Part of a small language model's weights: 5102 steps.
Each number is 128 + 24 x the weight over its row's rms, rounded and kept within 0 to 255. Layers, rows and columns count from 0. The size above them is the row's rms in percent of the matrix's.

# layer 9 MLP down, 256x1536, rms 0.207, rows 0-11, columns 512-767
size [100 101  99  99 103 102  99  99  96 100  99 101]
[[106 172 116 165 170 115 105 137  92 126 103 137  59  87  78 135  92 118 116 121  91 135 145  99 121 147 150 144 137 118 140 111 134 118 147 115 120 137 123 144 122 125 145 121 168 110 128 127 127 145 147 150 155  93 111 118 143 127 124 168 180 123 124 103 148 120 135 170 133 124 148 146 123  98  93 138 102  89 127 179 141 130 145 142 122 119 166 140  98 156 137 122 168 121  96 129 132 178 141  98 126 158  76 144 102 117 135 144 152 137 108 138 100  97 118 144 122 169 132 146 121 163 110 167 137 119 131  87 148 124 122 125 141 128 124 156 176 180  77 155 169 115 153 131 143 102 114 105 129 136 166 125 178 125 131 121 156  58  93 131 126 155 170 126 114 156 138 107 123 164 123 132 165 150 113 130 142  89 108 143 105 123 174 128 140 181 107 170 128 121 142 139 123 137 114 102 132 158 179 100  97 127 147 173 122 130 117 143 126 104 140 114 105  81 125 149 147 135 126 111 189 159 148 116 110 146 150 133 149 148 144 144 151 140 149 113 150 161 136 153 122 141  99 146 101  98 187 141  99 121 172 109 163 143 140 116]
 [107 137 105 135 138 158  88 153 138 120 133 110 131 125  96 149 120 116 108 101 151 137 129 115 135 130 116 145  90 130 138  54 127 124 103 175 185 158 132 116 153 107 141 170 117 130 160 175 116 110 113 113 101  90 128 108 107 132 150 157 126 123 117 150 146 167 169 130 148 156 133 163  97 140 105 120 137 116  97 101 128 145 144 134 191 154  91 152 187 170  92 121 143 130 173 132 126 173 123 117 144  91  88 136 176 106  83 106 128 143 106 135 133 125 143 130 125 138  95 154  97 124 116 162 112 193 140 147 131 120 172 125 117 145 120 124 138 120 103  88 105 136 139 119 113 111 125 119 122 113 125  90 128 115 224 156 107 125 104  90 149 104 167 125 117 157 125 136 101 118 153 141 157 121 106 138 157 101 135 111 144 141 121 116 161 122 105 117 110 145 139  82 112  97 154 124 148 169 112  84 132 178 108 125 101  98 126 122 135 130  99 115 160 139  89 132 116 119 113 141  69 149 135 104 100 157 107 161 140 129 114 118 137 115 160 101 142 116  88 113  90 137 135 158 150 136 162 120 152 123  92 126 137 113 112 140]
 [119 166 165 107 159 163 102 109 143 124 110 131 107 152 112 165 145 147 107 149 135 149 113 168 130 105 140 157 124 133 153 128 108 122 119  92 130  68 128 166 167 135  98  86 144 130  94 126 153  91 141 150  98 102 124 110 108  93 127 155  97 112 101 100 128 147  96 129 130 157 135 182 120 150  82 121 135 132 152 115  83 134 153 129 111 114 140 126  94 116 148 118 131 153  97 120 132 130 125 147 101 174 181 146 115 147 162 141 136  87 167 140 150 115 126  76  87 121 162 139 113 141 128 144 180 130 101 157 121 108 125 136 112  95 157 114 127  99 138 161 110 117 149 140 180  95 142 132 128 107 150 139  99 127 165 142 127 120 118 132 135  88 135 125 147 162 162 125 157 124 166 110 166 131  87  93  96  95 158  98 140 144 109 136 129 170 146 122 100 131 119 143 132 129 149  99 116  93 117 107 138 151 101 114 112 126 117 122 124 131 142 133 197 131 142 125 141 162  89 109 104  85 140 155 106 116 131 116 141 163 146 160 130 138 135 134 123  76 136 127 174 111 134 115 181 135 152 148 157 121 173  90 104 114 134 137]
 [154 137 106 178 120 118 133 114 132 167 155 149 109 116 119 131  98 115 117 152 150 124 122  91 116 140 130 158 146 113 153 159 139  93 128 132 163 123 113 189 129 168 120 119 113 139 154 162  91 137  97 146  74 150 116 135 103 153 151 158 128  94 117 144 144 137 128 125 146  73 114 133 135 134  94 126 157 126 152 132 140 120 149 115 132 153 117 109  84 139 150 129 152 128 107 121 101 145  97 104 107 131 109 118  95  89 135 123 116  94 152 103 130 124 134 125 169 126 130 125 119  79 128 139 174 166 140 137 122 114 145  93 137  77 131 111 131 121 117 120 143 110 120 179  67  98 139 129  86 145 122 156  70  96 156 102 112 107 176 129 152 134 135 162 150  91 176 117 111 165 165 135 101 153  95 170 126 118 139 109 112 141 106  90 100 112 110 137 112 113 168 123 148 186 157  93 141  98 158 194 138 103 129 117 151 146 106  98 149  97  90 117 142 159 165  94 154 128 130 123  92 130 128 101 141 156 120 195 165 136 127 158 136 132 102 118 125 139 186 111 155 128 164 112 146 137 123 114 107 110 116 135 126 117 141 127]
 [170 115 154 151 134 106  99 140 134 139 150 131 100 120 154 145 125 142 130 110 155 104  99 157 176 107  96 146 137 113 104 153  99  95 130  91  92 142 168 134 104 117 116 183 155 131 197 152 133 125 126 101 126 108 109 119 109  87  99 125 130 104 120 101 102 131 133 177 129 121 141 136 123 160 202 117  88 121 177 122 112 122 131  94 130 186 163  88 163 120 105 129 106 126 146 138 102 154 151 110 148 104 127 143 147 154 130 151 111 101 156  98 109 162 117 109 113 105 123 128 103 114 178 105 110 139 105 131 134 105 122 110 131 122 130 151  65 145 126 128 109 129  99 136  99 138 110 144 154 139  90 141 163 163 119 138 149 124 126 130 125  86 129 113 122 135 124  95 119 138 132  98 119 145 150 119  92 112 117 110 121 150 125 116 140 113  88  98 135 112 126  97 116 140 130 122 105 138 160  83 125  96 126 132 130 113 151 169 129 142 105 124 139 142 100 153 139 183 125 149 139 109 105  90 139 171 147 115 106 109 150 165 128  91 113 112 133 120 131 118 111 116 141 120 158 172 135  82 141  96  82 110 168  87 148 137]
 [139 174 168 155  51 149 113 108 107 112 143 112 144 106 156 111  98 114 112  87 121 127 131 168 162 136 117 116 144 118 148 121 134 148 108 110 120 178 157  66 151 171 110 110  93 131 179 121 128 130 124 132 110 144 111 113 145 143 117 139 112 132 135  95 124 152 101 130 129 169 134 136 145 126 162 100 147 107 148 104 107 143  79 140 159 109 164 127 104 135 118 149 161 140 118 129 174 169 126 150 117 130 117 115 113 145 134  87 142 127 138  77 106 100 117 115 138 101 107 169 117 148 102 171 117 160  84 160 154 140 112 125 126 140 145 149 123 138 130 130 162 146 136 118 186 159 132 143 146 126 164 161 128 114 138 192 115 134 123 120  82 108 142 196 132 106 164 145  98 104 141 121  96 100 115  83 149  88 110 122 118 145 139 115 131 130  86 167 136  95 129 100 126 144 105  97 132  90 141  84 136 117 135 139 153  68 171 137 134 157 169 145 115 161 149 122 100 149 134 138 193  95 104 154 135 165 137 158 151 162 130 136 148 181 103 144 157 134  89 162 154 141  33 134 136  79 101 140 154  78 160 139 139 130 151 145]
 [107 143 140 147  95 138 127 110 101 128 126 100 120 155 125 132 146 121 127 116 154 146  99  98 121 188 148 118  74 112 115 145 170 140 131 143 111 118 139  83 100 169 130 183 166 114 109 162 123 169 139 180 100 141 132 127 113 135 100 104 143 128 140  99 117 152 142  90 145 166 131  95 118 103 138 136 142 141  87 154 159  91 107 132 125 146 148 140 127 105 105 121 122 120 121 152 140 128 136 134 139 146 133 126 146 116 146 163 126 140 133 158 134  98 172 143 128 156 156  99  89 127 127 184 129 145 118 140 155 167 109 153 119 148 122  86 149 104 125 146 161 160 122 117 141  63 140 132 136 112 150 112 133 129  51 127 157 118 155 156 115 138 132 118 170 126 120  76 128 108  93 153 139  78 148  96 101 167  86 142  90 155 130  97  97 176  96 122 131  78 139 104 124 113 129  92 130 115 116 112 141 120 145 133 120 128 131  98 136 121 103 134 145 145 131 117 146 143 166  88 156 127  79 111 138 119 135 150 148 139  92 133  86 114 147 114  91  57 102 148 176 112 127 125 126 162 131 175 146 127  88  66  97  88 129 160]
 [181 125 148 126  62  90 138  70  66 116 150 110  96 162 106 183 133 105 112 128 156 151 143 120 154  98  82  86  95 128 124 145 169 110 130 136 149 138 132 131 162  98 158 136 102  84 127  96 112 149 123 120 113  89 110 129 151 116 121 125 107 125  87 147 157 108 129 130 159  94 147  94 151 110 138 126 175 131 125 160 122  99 142 121  98 148 122 138 143 133 155 109 120 108 122 127  99 125 125 152 150 157 151 149  91 130 141 127 119 167 144 138 130 122 169 104 140 129 121 119 116 112 155 114  93 119 102 176 171 131 161 136 145 127 118 159 111 127 135 126 156 125 144 131 190 141 102 109 143 112 132 151 112 160 170 151 121 131 162 153 134  81 155 159 138 164 171 140 139 156 103 110 119 114 145 115 158 134 170 126 116 134 160 109 107 135  73 163 148 142 167 146 154 145 138 120 120 112 110 141 127 121 111 148 121 149 130 124 123 103 161 121 145 135 152 140 144 167  94  98  89 126 121 106 136 147 147 176 158 119 104 120 153 114 118 124 119 174 110 128 127 121 115 184 101 162  80 112 184 123  87 106 109 122 115 136]
 [145 122 152 122 151 137 164 130 107 144 105 115 181 133 121 135 117 107 133 154 151 108  91  79  84  97 159 152 142 141 116 137  83 145 167 126 135 137 116 158 126 151 142 127 153 123 140 126 154 132 126 134 156 110 112 155 130 134 157  52 120  92 148  83  99 123 122 158 131 161 124 128 121 144 101  95  89 107 130 163 126 128 107 106 101 114 163  60 155  95  99 115  89 106 125 146 101 101  94 135 150 143 102 144 106 129 110 144 118 142 104 103 106 170 153 114  90 141 167 127 123  86 149 108  96 128 133 152 160 104 115 107 101 115 166 179 180 129 138 146 131  78  96 100 129 138 118 124  88 133 138 115 125 120 121 122 146 120 156 130 113 132 130 108 135 113  80 129 136 140 160 154 159 107 137 140 143 116 145 115  89 146 126 160 117 124 116 100 147 126 142 127 111  90 136 136 119 132 114 128 111 112 100 127 120 103 129 108  82 146 140  87 134 120 132 153 133 141 118 127 119 131 140 125 124 148 122 122 143 121 124 101  94  62 170 135 126 175 122 138  75 123 112 118 175 133 152 120 138 155 139 120 129 134 129 115]
 [148 164 122 152 182 123 131 135 104  83 142 131  82 147 123 124  99  96 143  90 135 137 136 138 166 120 165 104 130 101 158 183 134 143 104 137 110 140 158  92  92 127 138 126 118 123  79 129 180 110 176 111 126 130 141 137 159 112 148 117 161 120 146 131 130 104 131 123 152 113 141 104 154 151 149 111  96 128 154 120 169 127  69  93 118 140 146 148 117 155  84 151 125 142 143 126 164 143  68 139 120 135  85 122 147 151 124 167 136 122 117 134 167 158 116 171 145 188 143 116 130 146 134 136  95 178 130 144  93  73 124 140 138 111 121  84 177 120 108 138 105 102 143 139 120 146 102  97  89  94 121 154  83 138 164 175 162 177 129 114 120 154 114 175 189 140 121 137 176 113 108 119  86 101  76 148 155 141 131 172 142 101 125 124  71 137 111 132 108 147 131 167 115 144 105 128 134 107 114 130  61 137 178 141 117 101 130 131 124 145 152 108 126 121  78 107 160  98 126 142 123  93 122 128 137 128 119 133 126 124 109 132 131 159 169 124 125 104 163  78 121  98 107 140 120 174 138 141 151 149 120 123 150  75 118  81]
 [137 134 103 120  94 134 160 149 148 122 118 130 194 168  58 173 150 156 128 101 149 122  91 114 112 156 142 138 134 130 135 164 130 135 130 130 136 108  94 137 145 115 112  98 117 138 112 117 153 159 117 123 104 115  62 104 129 116 144 124 127 124 129 147 144  69 107  99 143 122  93 177 130 136  95 108 139 121  89 119 173 178 110 134  98  87 147 135 146 155 148 137 111 124 139 121 146 149 139 162 114  88 164 133 109 117 104 138 106 122 143 144 118 129 131 139 133 170 129 128  93 146 146 127 142 145  72 136 118 141 158 132 115 104 148 112 146 132 158 110  84 126 121 155 118 133 145 158  89 161 115 135 126 129  95 117 149 125 114 119 114  82 134 147 143 102 123 131 115 117  99 117  82 160 152 139 169 139  98 156 132 126 121 143  91 136 127 125 152 146  86 179 125 115 105 122 172 140 129 172 115  92 157 139 106 122 172 117 176 115  97 128 122  83  94 137 125 111 134 137 127 120 129 141  98 115 108 134 104 120 112  73 135 153 137 151  92 109 130 147 120 141 172 105  76 147 135 123  92  65 155 147 104 156 153  74]
 [115 128 145 122 164 155 151 139 111  86  68 152  94 153 128 124 105 127 143 155 148  94 153 131 134 103 177 105 110 140 147 129 117 187 115 165 128 117 119 154 109 133 144 117 147 161 141 124 102 134 143  97 116  93 126 157 161 129 139 134 124  96 141 127 182 130 166 146 149 102 128 124  96 180 121 119 123 146 173 172 167 126 160 164 107 173 119 155 154 180 153 116  96 132 101 146 169 102 107 126 117 101 158 115 109 114 113  81 140  98  85 176 102 117 103 206 101 122  89 106 126 156 130 129 185 164 148 124 121 121 147 142 155 154 111 133 143 142 138 103 137 100 134 124 125  88 113 151 106 135 134 105  67 110 129 122  75 114 137 149 116 149 139 128 153 170 113 105 104 120 126 123 107  87 120 124 121 130 129 127 118 134 103 154 178  92 153 156 150 101 104  79  92 142 111 126 156 137 120 122 119 125 104 125 117 150 121  96 118 160  99  92 117 172 167 143 156 130 126 163 100 127 107 136 114 167 133 163 113  98 135 115  73 140  97 130 129  95  86 137 142 101 163  99 137 151 112 148 118 132 100  94 107 142 115 126]]